Weights of a small transformer language model: RMSNorm before each block, rotary positions.
Each number is 128 + 24 x the weight over the matrix's rms, rounded and kept within 0 to 255. Layers, rows and columns count from 0.

# layer 7 MLP up, 512x128, rms 0.161, rows 240-266, columns 0-127
[[ 83 122 188 125 114 141 165 130 176 140 142 136 104 136 160 113  88 146 155 141 146  96 112 118 151 171 128 119  98 135  95 105  82 112 111 138 141 125 139 144 150 115 143 137 124 155 137 188 143 127 124 138 147 154 159 187 183 139 201 156 200  87 152 162 142 226 145 184 173 173 125 160 177 184  76 163 196 118 149  76 148 141 112 135 122 238 176 106 139 119 118 107  86 105 174 154 155 145 128 116 169 136 157  99 115 124 166 148 171 128 168 125 143  76  85 106 117  71 156 122 178 138 100 180  83 138 129 158]
 [145 166 105 203 144 109 112 107 172  88 111 146 129 135 117 173 177 150 138 106 132 101  60  97 141 151 168 140  72 183  82 191  91 120 213 133  85 196 122 131  74 149 161 118 133 216 111 124  96 137 165 129 138 162 122 150 131 104 141 140 155 149  99  66 145 183 128 159  86 123  78 147 187 121 106  86 122  84 130 154 142 110 111 205 130 121 157 107 148 101 182 117 179  84 119 132 121 101 139 102 128 180 185 150 113 107  87 127 146 167 159  89 175 154 119 128 102  92 130  84 167  63  71 172 147 109  84 128]
 [150 134 155 158 123 142  91 100 105  52 158 134  89  59  53 209 164 174 154 177  93 102 155  72 151 167 148 159 136  66 161  93  85 121 133 165 157 146 237 230 147  87 146 123 138 151 127 136 101 166 148 127  29 107 113 211 130 129  98 148 127  52  48 121  96 123 148 119 112 136  94 112  95 154 120 100 156 119 166 151 136 102 118 137 121 124 180 114 138 123  84  94 110 139 165 155 103 159 115  53 137 165 141 125  94  89 132  91 150 111 110  93 150 151 115 135 177  45  99 154  80 127 103  75 141 119 140 123]
 [123 147 107 145 125 109 127 141 126  94 119 123 144 130 115 139 134 140 128  88 127 138 128 121 134 142 134 108 132 127 130 135 106 107 137 160 146 137 139 132 143 145 129 127 145 151 116 133 126 156 129 140 110 124 109 118 152 131 137 146 136 120 126 124 113 138 124 159 103 139 133 121 124 140 135 138 132 117 114 129 138 153 122 143 115 134 143 156 135 138 151  97 114 129 137 129 133 137 146 101 113 132 146 126 145 124 134 115 143 127 113 114 148 135 116 129 116 115 124 122 136 121  95 136 119  90 110 108]
 [167 131 178  97 142 100 126 167 148 118 147  50 150  78 108 170 110 170 148  93 154  98 131  60 124 153 118 137 106 128 143 119 150  78 142 183 135  90 191 173 135 109  93 118 183 132 151 134 111 154 128 129 108 100  89 148 203  96 134 126 135  82 132 127  88 147 131 122 143 164 110 160 164 145 152 105 105 135 100 126 122 115 127 191 137 143 109 106  96  71  96  59 113 149 139 196 160 141  92 130 116 171 145  79 111 105 132 170 134 108 111 121 123 165 140 116 132  78 144 145 122 134 142 110 136 123 154 103]
 [129 134 117 134 103 112 100 127 155  99 137 139 125 113 113 134 138 128 123 141 138 132 129 124 143 139 135 114  89 118 122 107 126 115 149 151 128 132 162 135 125 131 129 130 138 124 123 155 141 147 133 160 106 136 121 133 149 137 124 134 122 110 134 119  92 133 134 128 116 137 129 135 138 139 142 119 130 109 112 137 143 143  96 133 124 133 135 165 123 112 143  92 135 133 128 124 133 121 143 111 137 120 142 126 143 110 136 121 139 114 116 108 130 129 114 165 118 105 135 127 148 115  97 108 133 104 128 119]
 [127 132 130 139 123 114 119 139 134  93 117 138 132 117 124 144 137 136 122 102 132 136 126 111 141 147 137 111 116 125 129 117 114 127 159 147 124 131 133 140 131 129 139 130 133 150 125 137 129 147 128 140 111 127 134 124 154 140 126 131 129  99 128 117 125 136 127 140 129 134 141 123 132 143 136 119 131 130 124 131 173 137 105 133 123 138 125 118 144 126 134 111 120 130 132 127 131 140 132 133 119 130 127 114 146 119 155 124 129 134 122 112 129 114 128 139 134 114 122 135 137 134 118 137 134 122 125 125]
 [133 130 125 134 127 137 138 128 129 114 130 127 128 124 117 124 117 134 130 113 122 130 117 104 141 145 140 117 105 114 129 113 126 130 144 146 133 129 131 134 138 138 136 130 121 132 120 133 117 135 127 144 108 123 129 148 142 129 122 130 118 107 125 126 116 142 122 133 122 140 142 116 133 139 119 126 133 121 131 127 135 124 116 130 108 139 129 133 130 130 136 105 135 128 135 142 130 123 138 122 135 123 132 112 139 122 131 128 130 124 109 116 141 129 115 133 128 121 136 133 134 122 117 139 129 116 126 122]
 [127 144 125 134 127 117 122 134 128 121 132 130 113 119 110 135 151 140 139 127 137 134 115 103 138 135 142 123 124 124 128 124 135 129 161 141 134 150 147 132 130 132 128 135 148 123 127 131 123 135 105 157 123 127 125 146 164 126 127 135 139 111 124 109 110 126 121 144 116 126 125 129 131 137 124 133 134 122 109 133 148 132 120 134 121 132 133 138 140 123 148 114 133 133 124 130 134 126 134 124 125 129 145 129 155 126 134 129 152 128 126 123 148 128 123 132 129 115 119 132 136 127 115 124 129 110 107 125]
 [124 152 123 125 122 121  97 131 131 124 130 110 126 124 127 131 132 129 129 125 129 146 116 113 136 130 137 122 132 108 127 125 128 128 160 139 135 135 143 126 129 130 131 129 139 128 128 130 139 136 115 145 110 118 128 118 148 130 146 135 154 111 110 106 124 142 125 135 130 142 137 128 125 143 141 132 134 123 119 136 134 134 102 147 112 130 130 139 137 135 127 100 127 139 118 128 129 126 140 117 126 124 146 124 146 119 130 138 151 128 141 106 123 130 122 141 129 119 129 134 131 126 126 132 120 113  98 124]
 [131 137 119 137 123 123 125 129 130  96 125 119 132 105 122 137 131 130 121  92 128 128 125 124 147 135 123 117 106 122 128 125 125 128 141 158 135 138 126 132 131 134 125 130 138 139 127 132 126 134 118 149 134 138 126 127 139 122 123 124 147 110 114 128 130 132 121 137 130 144 140 131 123 129 133 136 131 120 123 127 138 132 103 131 122 136 129 132 130 123 148 114 130 123 128 134 126 119 146 126 125 132 138 124 137 127 125 128 129 132 132 118 128 126 128 131 122 128 128 129 140 126 125 127 130 123 123 129]
 [127 141 117 138 122 117 136 145 121 129 127 129 130 134 123 140 149 134 129 120 125 141 125 113 131 132 125 124 110 117 126 118 129 129 132 133 135 128 140 132 141 126 126 124 143 128 124 126 124 125  99 144 127 114 113 134 137 120 135 155 134 110 131 122 119 129 120 130  97 136 129 135 131 146 126 126 119 111 118 123 139 137 114 132 128 144 141 133 141 125 134 112 132 141 133 126 150 130 140 115 125 129 132 119 151 130 144 113 141 132 127 123 128 144 135 140 107 126 133 130 140 138 100 121 114 104 121 123]
 [154 182 137 121  94 150 106  82  73 147 101 133 173 140 145 170 150 134 152  85 123 212  81 137 133 142 135  77 112 114 148 120  97 145 186 136 113 133 156 147 150 152 104 105 185 121 125 142 149 138  78 168 112 118 134 134 126  98 134 141 223 127 151  89 144 156  57 128 126 114 135 168 123 152 106 166 125  80  80 127 131 130  94 124 147 176 145 130 129 107 148 101 133 112 138 137 110 140 108  84 108 168 197 187 119 130 126 142 146 107 153 140 198 117 109 154  87 106 141  56 186  90 117 173  91 113  90 158]
 [124 144 124 129 117 127 126 120 138 105 128 127 124 131 107 128 124 134 133 135 133 129 118 119 161 137 134 122 125 133 137 109 127 130 151 142 130 129 152 145 135 135 153 135 134 138 128 132 132 141 125 133 101 123 122 135 140 147 132 134 130 117 128 126 111 128 121 128 126 130 142 122 141 142 126 128 134 105 107 127 133 134 123 154 126 146 136 129 130 144 127 111 133 142 119 138 146 128 131 121 139 128 124 125 153 125 128 116 132 129 134 123 160 136 124 134 124 115 131 137 137 114 115 128 124 113 141 149]
 [121 139 152 138 137 110 124 176 132  82 144 177  99 110 140 119 141  99 120 117  94 139 144 122 143 152 117 137 124 115 183  25 113 139 182 176 120 138 117 129 146 104 107 183 128 149 182 115 102 106 152 163 130  86 165 113 138 115 145 128 148 132 105 169 131 136 135 174 140  93 126 142 191 137 118 142 143  93 163 103 130 203 130 109 129 128 111 138 128 176 186  97  84 157 132 132 169 159 124 134 156 169 179 146 183 116 120 112  64 100 108 113 108 118 150 230 137  66 135 180 154 154 127 176  82 111 142  91]
 [124 149 129 134 120 113 118 134 122 100 133 121 132 109 122 130 135 130 126 114 123 153 126 120 144 134 133 126 119 116 126 104 126 127 142 145 143 144 134 136 133 143 135 119 143 146 109 130 129 141 114 136 119 130 123 136 151 128 124 138 140 106 121 114 130 135 127 136 121 132 138 121 130 131 115 125 131 115 105 138 137 145 127 131 115 145 140 125 140 144 128  96 127 135 149 130 147 128 152 112 128 135 137 120 157 123 141 129 135 121 125 118 144 131 117 135 125 117 128 134 139 125 121 119 119 128 116 130]
 [129 143 122 129 116 121 117 144 112 109 130 126 130 114 120 130 131 134 123 117 131 134 126 128 139 128 135 126 132 130 161 119 136 128 130 151 133 128 140 132 136 136 136 151 137 108 127 149 157 138 123 133 127 125 132 145 137 127 133 137 126 116 131 112 102 130 129 139 121 135 134 122 118 148 124 129 139 104 118 128 138 120 112 138 122 127 127 123 134 129 138 108 126 135 128 123 132 146 126 127 126 128 133 125 135 127 135 114 128 119 115 101 136 135 128 126 134 113 130 123 150 132 119 129 125 115 126 124]
 [137 150 106 148 117 118 124 130 129 110 118 126 132 127 121 127 146 142 131 118 115 151 114 124 126 131 134 106 124 126 134 120 131 140 147 136 138 145 133 133 123 141 125 125 151 121 136 141 122 138 128 143 108 137 128 134 141 126 121 138 136 121 126 124 120 134 132 144 134 132 135 123 131 144 123 131 153 103 120 138 148 131 122 141 116 130 132 133 129 145 131  98 106 133 140 131 133 133 141 123 136 127 138 128 132 132 130 133 135 119 123 124 132 129 114 136 127 128 131 134 131 112 105 135 132 105 128 119]
 [160 144 118 148 128 141 114 110  84  52  92 167 123  81 124 121 137 135 128 103  99 103 129 109 147 175 132 114 117 130 132 101 128 137 194 139 139 127 131 162  94 103  72 146 164 133 113  88 188 126 134 141 120 160 173  92 144  94  97 133 117 116  71 100 111 126 107 156 108 137 145  86 170 138 154 142 101 108 128 117 189  85 103 136  59 192 135 162  89  95 138 123 139 177  99 108 105  49  95 126  89 180 103 115 174 128 109 107 132 128 187 115 124 152 126 134  93 118 165 121 146 142 126 151 142  78 152 110]
 [128 142 114 133  99 119 125 131 129 122 127 120 135 122  98 137 152 142 130 126 119 130 126 125 131 138 146 114 131 114 129 121 130 131 135 142 141 141 132 135 134 136 129 134 144 130 122 134 129 136 123 144 126 120 125 129 129 123 131 130 132 125 126 127 127 146 119 129 113 137 136 126 110 142 135 121 146 111 116 125 140 129 111 129 114 128 130 130 121 134 138 112 133 134 142 121 130 134 123 117 133 123 142 128 145 127 136 129 138 109 117 127 131 133 127 142 123 124 123 127 132 124 124 125 126 117 126 126]
 [107 148 120 132  69  88 100  68 152 123 120 143 152 100  95 109 136  98 184 129  71 125 136 120 176 131 121 141 163 117 164  44 136 135 122 150 192 136 119 125 176 124 115 198 105 115  86 186 127 140 120 135 117 112  79 144 144 130 217 119 110 123 110 194 161 191 149 203 124 122 204 156 171 156 120 118 109 112  84 165 150 141 134 152 156 115 156 186 133 192 164 102 140 103 178 156 171 144 174 139 128 171 113 112 211 174 157 125 122 151  90 128 115 163  67 150 122 124 167 145 103 131 123 167 114 142 136 116]
 [105 133 143 190 153  72 127 147  86 114 153 100 107  93  68 168 188 192 110 103 116 101  76 102 113 154  85 131 131 138 120 112 164 177 115 143 148 177 161 136 174 138 124 166 159 144 115 118 104 124 187 154 110  91 176 169 134 152  93 130 112  91  98 132  72 147 102 138 134 128 148  79 176 151 105 177 171 169 159 128 142 176 124 121 119 150 148 125 111 101 158 119 146  91 129 158 128 139 136 133 109 155 166 143 161 114 105 137  93 164  89 110 121 104 118 106 126 110  84 146 114 126 118 167 115 102 107 104]
 [140 162 116 133 108 111 123 144 132  99 128 129 129 115 119 131 130 150 123 125 126 123 122 116 137 124 125 126 122 106 124 124 131 130 147 132 127 138 135 123 128 138 130 128 137 142 128 129 129 132 127 140 115 131 126 135 154 139 138 132 133 123 120 122 112 123 125 137 109 131 134 138 142 147 129 131 126 123 126 133 139 140 115 130  98 132 126 129 134 133 130 115 124 134 129 122 129 118 148 129 136 128 132 107 137 107 127 129 136 126 122 119 129 132 128 142 120 112 134 130 147 118 118 129 127 114 117 130]
 [145 131 158 144 128  70 105 151 174 121 182 119  74 108  88 122 100 186 137  90  94 120 150  60 137 166 148 150 142 129 176 142 102 138 141 131 190  97 133 169 161 158 162 132 171 147 136 143  94 192  63 118 142 113 160 149 149  93 193 110 142  88 136 148 130 111 112 156 133 161 160 153 102 148  76 153 166  76 103 115 131  78 132 143 142 166  95  52 201 119 115 124 154 155 110 153  55  80 152 106 179 139 138 121 100 131 167 110 168  99 114 125 197 157 109 124 113 148 141 211  80 115 127 129 172 119 101  90]
 [124 136 126 117 108 147 114 145  90 104  90 131 142  58  88 161  86 168  95 136 107 167 153 109 122 198 142 137 154 173 131 167 175 139 185 146 109 115 134 140 174 149 181 123 165 178 116 121 149 226  53 158  97 161  64 134 123 207 161 180  95 120 105  98 155 119  77 180  93 102 177 108  99 155 112 172 128 152  31 119 109 171 112 133 115 131 192 128 158 199 125 103  96 196 135 184 124 157 186 136 111 139 128 138 111 109  86  54 162 119 146  65 176 157  88 159 165 158  94 117 115  99 138  84  94 121 142 111]
 [121 137 123 140 126 129 126 141 144 117 127 118 127 129 130 144 134 118 131 123 127 130 114 110 147 129 122 132 119 118 123 122 122 124 149 141 144 126 140 145 115 128 134 130 141 136 114 133 135 129 126 134 140 116 125 135 148 129 127 132 128 112 120 115 118 136 117 135 115 133 134 124 137 136 125 129 138 129 110 134 133 143 109 124 110 137 131 131 131 131 142 117 125 130 131 139 131 134 141 116 131 131 148 124 140 109 135 133 136 128 114 129 144 128 126 132 107 111 132 125 125 124 105 134 116 116 128 131]
 [128 149 129 138 115 122 115 134 131 109 114 121 136 118 119 148 139 151 123 100 145 121 122  95 151 137 118  91 118 124 116 121 129 124 135 143 143 149 132 129 127 134 137 152 140 143 139 129 124 140 123 148 111 123 110 130 171 124 133 147 136 113 121 133 119 148 111 142 118 146 136 118 134 137 141 125 136 109 104 120 154 142 101 135 126 147 138 154 127 143 140 118 126 140 136 136 132 127 133 102 138 138 136 127 128 127 131 132 156 129 124 122 115 136 104 133 129 121 127 138 143 116  91 128 118  87 124 126]]
# layer 7 MLP down (transposed), 512x128, rms 0.149, rows 240-266, columns 0-127
[[172  81 101  51 151 120 127  95 137 154 157 163 156 152 115  51 130 122 123  82 111  62 165 151 102 154 152 151  89 134 105 114 116 162 111 102 183 134 112 154 146 131 103 100  87 110 132 165  97 142  93 200 159 186 148 126 115 120 144 139 148 166  96  99 159  70 107 137  53 121 132 145 164 143  87  93 173 166 134 124 106 167 145 141 178 160 130 148  86  94 159 177 125 147 115 184  53  82 128 142 105 150 173 146 120 105 148 154 155 186  26 140 134  98 180 162 110 188  55 153 112 133  72 121  70 108 114 104]
 [159 128 118 116 141 149 137 150  84 136  84 193  76 169 131 146 116 220 141 132 139 129 134 185  67  90 167 198 115 142  66 145  93 130 102 118  85 125 168 175 140 110 139 180 119 112 129 108 132 123 143 125 120 162  99 140 104 159  83  85 102 156 197 102 148 112 170 104 102 138 124 180 114 118 147 163  99  84 147 132 124 179 156 119 165 120 108 158 139 119  82 169 115  64 160 122  77 131 131 164  88 127  87 107 104 182 135 103 149  73 106 121 118 128 157  99  98 163 183 116  80 204 161 127 132 106 105 143]
 [134 112  94 157 121 105  86  77 127 122 125  84 125  93  70 117  79 128 122 191 122 140 143 105 151 103 138 127 151 122 195  68  99 202 117 125 198  90 135 142 150 148 126  71 121 202 131 156 175 135  87 154 145  71 160 201 142 122 178  95 113 114  97 103 167 189  93 154 143 107  78 156 100 138  89 170 127 113 103 139 150  89 130 147 115 143 157  95 131 143  65  68 151  99 116 129 110 142 107  90  94 140 157 176 157 172 145  81  86 144 125 137 115  73 135  96 155 132  87  71 116  81 112  75  85 144 117 108]
 [148 159 149  71 128 129 150  98 127 124 123 133 157 125 122 110 103 133 132 145 136 121 134 141 141 124 120 145 114 121 148 138 118 142 127 115 119 115 113 133 122 104 131 141 129 115 125 132 155 129 104 104  89 144 130 133 149 153 125 115 144 156 151 141 150 132 135 115 122 126 147 118 102 131 130 111  96 138 126 129 118 109 135 137 131 115 133 116 136 136 122 165 132 116 126 124 141 125 122 128 121 130 134 132 117 117 122 139 107 129 156 112 116 126 126 165 128 151 124 114 133 133 116 128 125 114 152 129]
 [111 135 100 132 114 149 151  41 112 120 143 250 125 125 183 177 114 118 144 200  75 170 122 124 136  78  98 149 116 152 133 130 172 172 102 149 121 141 114  78 146 168 129  99 147 132 131 121 148 105 130 113 180 110 131 139 114 132  85 137 136 145 131 142 124  92 135  99 102  84 103 131 108 127 126 118  92  97 146 170 110 134 132 106  96 149  79 101 133 186 134 119 150 113 137  64 113 125 139 144 126 124 150  87 117 175 117 186 102  76 145 118  71 101 136  84  90 131 119 152 132 151 175 164 155 119 152 147]
 [130 135 123  82 136 155 141 117 124 132 126 113 154 116 137 135 124 111 133 135 116 135 140 162 111 126 119 146 133 123 127 136  95 133 131 133 128 130 106 117 123 124 110 127 121 115 133 145 113 129 132 123 129 122 133 138 109 144 121 131 147 145 135 157 155 121 142 127 131 119 137 130 113 113 127 128 121 177 133 147 103  84 151 109 152 113 117 114 124 135 125 115 145 119 128 138 133 129 124 148 124 118 143 121 112 136 120 135 131 130 160 146  89 100 131 119 127 161 125 115 113 144 125 118 140 126  99 140]
 [117 114 137 112 145 130 139 103 144 137 128 131 133 116 135 125 130 123 109 134 112 130 114 118 124 109 123 128 135 118 128 126 140 126 132 112  98 130 116 134 121 124 117 115 125 117 119 129 116 123 152 122 138 125 126 140 135 137  96 120 124 133 117 126 141 111 139 115 125 120 126 121 149 123 134 121 125 129 143 119 118 139 129 126 133 126 130 124 122 135 144 136 134 123 119 114 117 133 124 130 120 125 131 123 127 117 128 143 123 136 119 145 124 128 133 138 124 142 119 120 139 137 123 127 131 131 108 141]
 [119 122 116 125 117 126 113 129 123 126 126 115 118 119 126 131 120 131 118 138 116 140 129 115 127 129 137 119 128 131 114 136 123 121 134 123 131 146 126 128 145 112 129 128 141 117 139 123 145 136 126 120 146 113 135 141 141 127 127 157 129 125 132 140 126 140 123 127 146 156 131 111 130 132 138 130 132 118 139 128 130  98 122 113 135 132 124 137 116 114 121 121 112 128 126 124 119 156 129 125 126 116 137 133 112 141 124 120 133 121 133 129 133 116 114  94 139 125 136 130 125 131 127 134 124 135 129 131]
 [162 150 126 108 126 121 158 109  98 129 124 123 132 123 156 121 130 124 131 131 122 127 129 139 111 109 124 127 132 126 128 147 122 145 125 128 120 125 123 112 140 122 126 122 128 137 133 125 124 102 127 116 132 123 132 138 123 130 120 124 137 133 133 128 144 108 133 118 130 120 136 138 128 126 144 119 127 142 127 126 121 125 139 111 130 121 120 119 137 118 125 127 129 116 112 135 122 125 128 134 124 144 130 154 130 132 111 132 103 123 135 131 133 131 125 123 133 142 122 122 118 137 135 134 127 133 128 128]
 [125 136 138 131 109 130 121 125 125 127 131 120 116 131 129 128 124 129 130 139 127 108 134 140 127 121 126 128 148 124 129 127 102 125 122 128 127 129 118 126 134 122 110 116 126 131 133 127 128 130 128 132 129 136 135 115 123 135 128 127 116 140 123 130 145 132 132 129 133 131 148 152 131 140 124 129 130 131 133 127 141 112 124 123 123 120 126 127 129 102 138 119 140 128 108 135 127 118 132 127 126 121 126 123 129 131 150 126 127 140 133 129 127 128 126 125 132 129 131 122 127 118 131 130 141 131 127 117]
 [125 125 139 111 128 136 151 124 130 132 132 113 129 127 131 129 131 127 131 137 123 122 132 133 129 123 130 124 124 129 129 126 128 129 116 116 126 127 114 124 127 124 131 130 112 132 121 129 131 125 123 119 130 126 127 143 127 137 136 129 120 136 132 129 136 133 130 129 139 126 137 124 132 126 128 131 135 118 127 121 130 122 129 126 128 124 123 116 136 128 122 143 124 124 130 145 121 141 129 123 131 141 123 129 117 126 128 128 124 128 128 126 133 129 127 114 142 128 125 124 128 135 126 129 125 130 130 129]
 [108 124 126 113 113 142 128 125 126 118 115 107 131 114 127 123 135 149 141 142 132 126 118 127 116 136 128 127 128 135 135 130 121 127 104 106 102 125 113 116 133 134 135 123 147 138 138 110 138 133 137 108 144 110 113 139 130 128 136 125 131 127 140 132 133 127 135 121 129 141 133 112 121 113 132 141 134 141 108 120 124 123 136 118 124 133 110 135 143 128 119 142 127 131 121 136 117 124 129 126 123 152 125 125 117 119 134 126 131 119 125 126 132 122 116 134 129 134 127 126 126 136 131 137 132 149 132 121]
 [140 125 123  82 157 175 150  99  99 158  76 166 121 127  80 103 124 104  77 145  83  95 126 141 174 163 100 135 187 153  96 136 150  92 171  80 121 130 163 150 133 142 147 118 134 154 141 128 186  78 141 126  91 119 122 174 125 153  80  40 119 139 133 133 140 144 122 142  89 144 114 140 178 152 141  56 126 125 142 138 127 186  94 149 129 114 187  76 131 120 105 198 136 112  46 131 100  86 141  72 114 138  80 180 118 125 147 121 155 160 143 162 101  70 134 157  92 133  99 142  83  61  73 124 125 121 159 166]
 [137 130 129 121 127 127 138 125 151 145 128 127 119 142 115 129 126 124 126 133 106 127 140 146 123 120 128 128 129 125 114 126 128 131 119 128 125 126 123 119 127 128 135 129 114 127 124 129 123 122 111 125 114 139 127 128 135 118 113 130 128 127 120 132 119 117 128 131 127 127 131 132 131 123 128 133 126 113 130 130 123 126 125 131 142 119 133 125 121 134 131 142 130 133 114 133 126 133 125 125 122 135 124 138 125 117 123 133 129 130 120 123 122 141 124 124 139 114 134 127 139 135 134 134 132 133 123 136]
 [157 125 127 151 132 129 146 155 130 132 194 158  97 133 124 109 155 126 140 136 117 114 169  68 138 129 187 140 138 118 138 109  92 154 161 185 137 121 130  72 106 155 162 162 214  98 103 113 149 117 181 132 165 176 124 168 108  76 105 106 144 139 102 108 196  94 110 151 110  80 154 140 136  48  47 123 127 106 119 107 132 118 172 104  94 142  89  95 138 130 134 148  88 125 134 111 154 145 118 141 139 152 139 121  70 130 231 185 105  88 181 121 127 133 185 102 169 129 125 130 139 140 184 130 158 199 129 127]
 [139 124 124 126 139 132 121 131 130 134 125 138 114 133 128 107 115 126 126 132 146 118 135 121 132 118 123 136 118 133 133 131 135 124 128 110 123 116 119 119 137 149 115 125 120 111 136 121 123 111 130 130 121 132 154 116 133 126 100 121 128 138 132 119 145 118 135 129 127 136 106 150 129 129 123 112 125 131 119 123 139 152 130 100 124 130 134 126 126 124 129 148 121 123 129 132 110 113 141 129 127 121 141 121 133 132 131 124 121 139 135 141 136 127 143 142 122 132 128 154 127 126 134 114 133 121 138 115]
 [142 110 101 117 133 123 139 124 127 133 139 127 125 122 127 121 132 127 128 141 117 129 126 138 128 121 140 133 135 107 122 130 111 152 118 105 126 116 130 135 142 113 120 102 133 125 124 125 123 115 100 137 140 132 108 109 128 144 124  78 129 125 133 132 130  85 106 124 128 126 128 139 147 111 127 138 114 146 137 128 120 106 135 127 135 120 125 121 125 121 134 189 136 126 130 136 119 123 124 126 127 136 112 132 123 115 132 139 137 136 164 134 130 127 144 118 152 131 139 129 122 146 129 136 139 135 127 132]
 [120 127 127 117 134 116 130 128 134 125 128 132 132 117 137 119 122 142 144 141 124 121 116 136 140 144 153 132 136 124 135 129 136 112 129 119 129  96 109 124 135 133 126 138 144 116 142 130 129 141 133 127 130 124 124 133 124 120 149 122 112 139 140 133 123 118 127 131 122 142 124 122 114 113 119 135 123 117 143 106 139 129 128 140 128 133 139 110 118 108 121 147 140 127 129 140 112 138 121 131 124 135 132 131 136 129 127 128 134 134 140 146 127 125 129 140 149 133 126 136 132 124 116 131 114 132 141 116]
 [ 86 104 169 142 105  69  70 149 134 130  81 127 149 114 108 185 148 118 136 101 122 120 175 141 109 102 167 159 153  69 147 117 146 116  89 127 106 137  88 165 131  63 162 123 174 101 121  94 100 112 103 134 154 153 152 106 138 134 170 142 154 219 163 115 170 118 151 132 149  73 159 127 160 156 179 146  86 150 118 117 131 153 129  95 157  72 133 153 121 140 150 153 121  88 132 130  51 145  85 132 123 194 183 116  82  81 112 128 144 167 117 151 146 138 135 161  96 158 137 176 159 101 120 181 113 145 149 151]
 [136 118 126 129 137 128 127 129 128 129 136 127 137 138 124 130 119 118 119 118 129 130 129 141 124 124 120 127 122 126 117 126 140 129 133 121 139 130 131 127 129 140 120 126 130 130 127 130 128 126 136 139 125 128 127 129 133 120 128 133 140 134 116 127 125 134 130 132 136 114 121 136 130 127 118 129 130 130 132 127 123 129 142 124 128 126 139 140 129 139 130 137 127 140 129 119 130 129 139 116 139 120 130 127 129 136 129 136 124 128 136 134 129 139 126 138 116 125 128 127 129 116 123 139 136 130 126 129]
 [114 121  80 131  99 128 165  91 129  70  86 114 162 130 125 122  95  77 156 177  92  82  82 126 121 194 114 176 137 127 157 140  83 111 104 126 130  41  61  86 191  95 150 223 139  92 177 137 124  99 123 136 119 150 123  84 145  83 106 115 111 172 162 123 125 128 171 125  91  82 143 196 118 135 131 148 121 161 117 107 129 141 202 143 162 116 111 143 136  96 140 136  91 164  76 118 129 156 128 180  95 154 183  96 153 174 166 100 111  94  56 135 144 134 104 164 163 119 139 124 136 172 113 154 184 131 131 141]
 [159 127 150 138 104 151 155  78  61 114 153 179  88 129 146 108  96 123 125 145 105  92 130 140  96  93 112 152 150  80  61 118 113 144 146 137 157 151 122  97 159 204  93 164 144 127  88 103  69  96 107  80 133 141 132 109  83 174 117 117 129  93 173 112 135  86 132 102 164 143 124 109 187  89 174 115 159 135 150 168 140 140 170 112 112 103  82  87 109 119 123 148 164  56 124 134 152 121  91 140 110 167 120 162 124 113 132 120 134 153 147 154 129  83 163  67 168 165 133 114 116  90  89 144 148 117 171 153]
 [133 142 153 103 142 146 136 106 104 158 131 139 128 129 133 130 130 121 126 125 135 115 135 132 112 120 125 149 129 121 135 126 127 113 128 124 127 127 125 125 127 125 124 134 108 124 133 134 125 123 134 126 111 127 127 101 120 125 136 127 133 130 129 164 127 116 132 141 138 117 128 130 121 122 130 135 123 146 133 123 129 107 134 124 108 123 122 126 112 122 129 131 150 106 115 109 128 143 119 121 111 128 129 139 123 132 134 112 120 126 133 115 125 128 123 124 142 120 133 126 130 130 138 138 115 136 119 131]
 [138 128 140 125 165 133 159  99 168 163 167 140  91 129  82 131 134  72 111 194 157 148  87 166  79 108  76 121 132 105 104 110 162 186 110  76  95 119 125 154 107 115  70 103 121 175 105 169 153 107  87 179 113 118 107  84 104 175 116 135 140 103 156 119 143  78 140 129  85  79  70 167 146 146 123 163 110 120 105 138 135 139 145 146 148  30 157 155 119 170 154 151  74 130  92 152  84 100 142 120 129 105  91 173 145 142 120  91  96  72 126  63 132 155  98 157 129 162  93 101 172 120 164 144 124 116  98 100]
 [104 105 136 150 115 153 114 121 102 148  73 141 185  83 129 154 146 113  85 124 124 117 164 117 175 156 106 163 143 147 102 127  98 107 147 114 114 104 103 149 142 147 121 107 220 169 155 129 112 195 173 102 178 195  54 136 108 165 162 217  68 214 106 143 144 160 134 158  80 112 100 117 125 117 122 147 137  76 123 116 119  84 134 151  91 149 151  92 173 124 153  98 106  90  54 130  91 120 137 154 110 100 107 127 100 100 102 141 173 154 134  67 175 157 152  98 170 117 166 134 131 132 120 105 136 215  86 152]
 [129 140 142 119 128 124 134 128 133 124 142 124 136 133 115 132 129 113 125 122 122 118 132 124 132 124 127 129 128 129 138 143 129 118 122 131 131 126 127 124 121 121 134 131 129 122 123 125 120 127 129 115 125 126 127 131 129 128 125 133 120 133 138 137 127 137 122 137 127 119 123 124 133 125 129 123 136 131 130 134 129 144 148 134 130 116 127 120 129 129 132 130 142 118 116 130 127 126 127 127 117 141 138 124 120 123 125 127 129 121 119 119 133 129 119 120 134 130 130 141 129 132 125 126 131 125 129 122]
 [121 139 134  86 113 105 124 120 114 132 116 125 120 120 131 108 117 127 133 176 116 133 146 157 136 127 143 126 128 131 138 158 132 138 114  91 140 116 114 120 122 125 163 124 120 127 117 140 121 113 119 132 142 130 119 127 136 160 129 119 140 132 147 132 145 129 138 122 131 134 142 126 107 127 128 131  87 168 141 131 126 129 137 116 131 118 137 101 150 123 107 140 154 139 124 102 132 130 113 155 112 122 127 129 120 132 132 144 108 119 116 132 127 125 124 123 125 145 125 128 113 121 123 115 124 137 159 141]]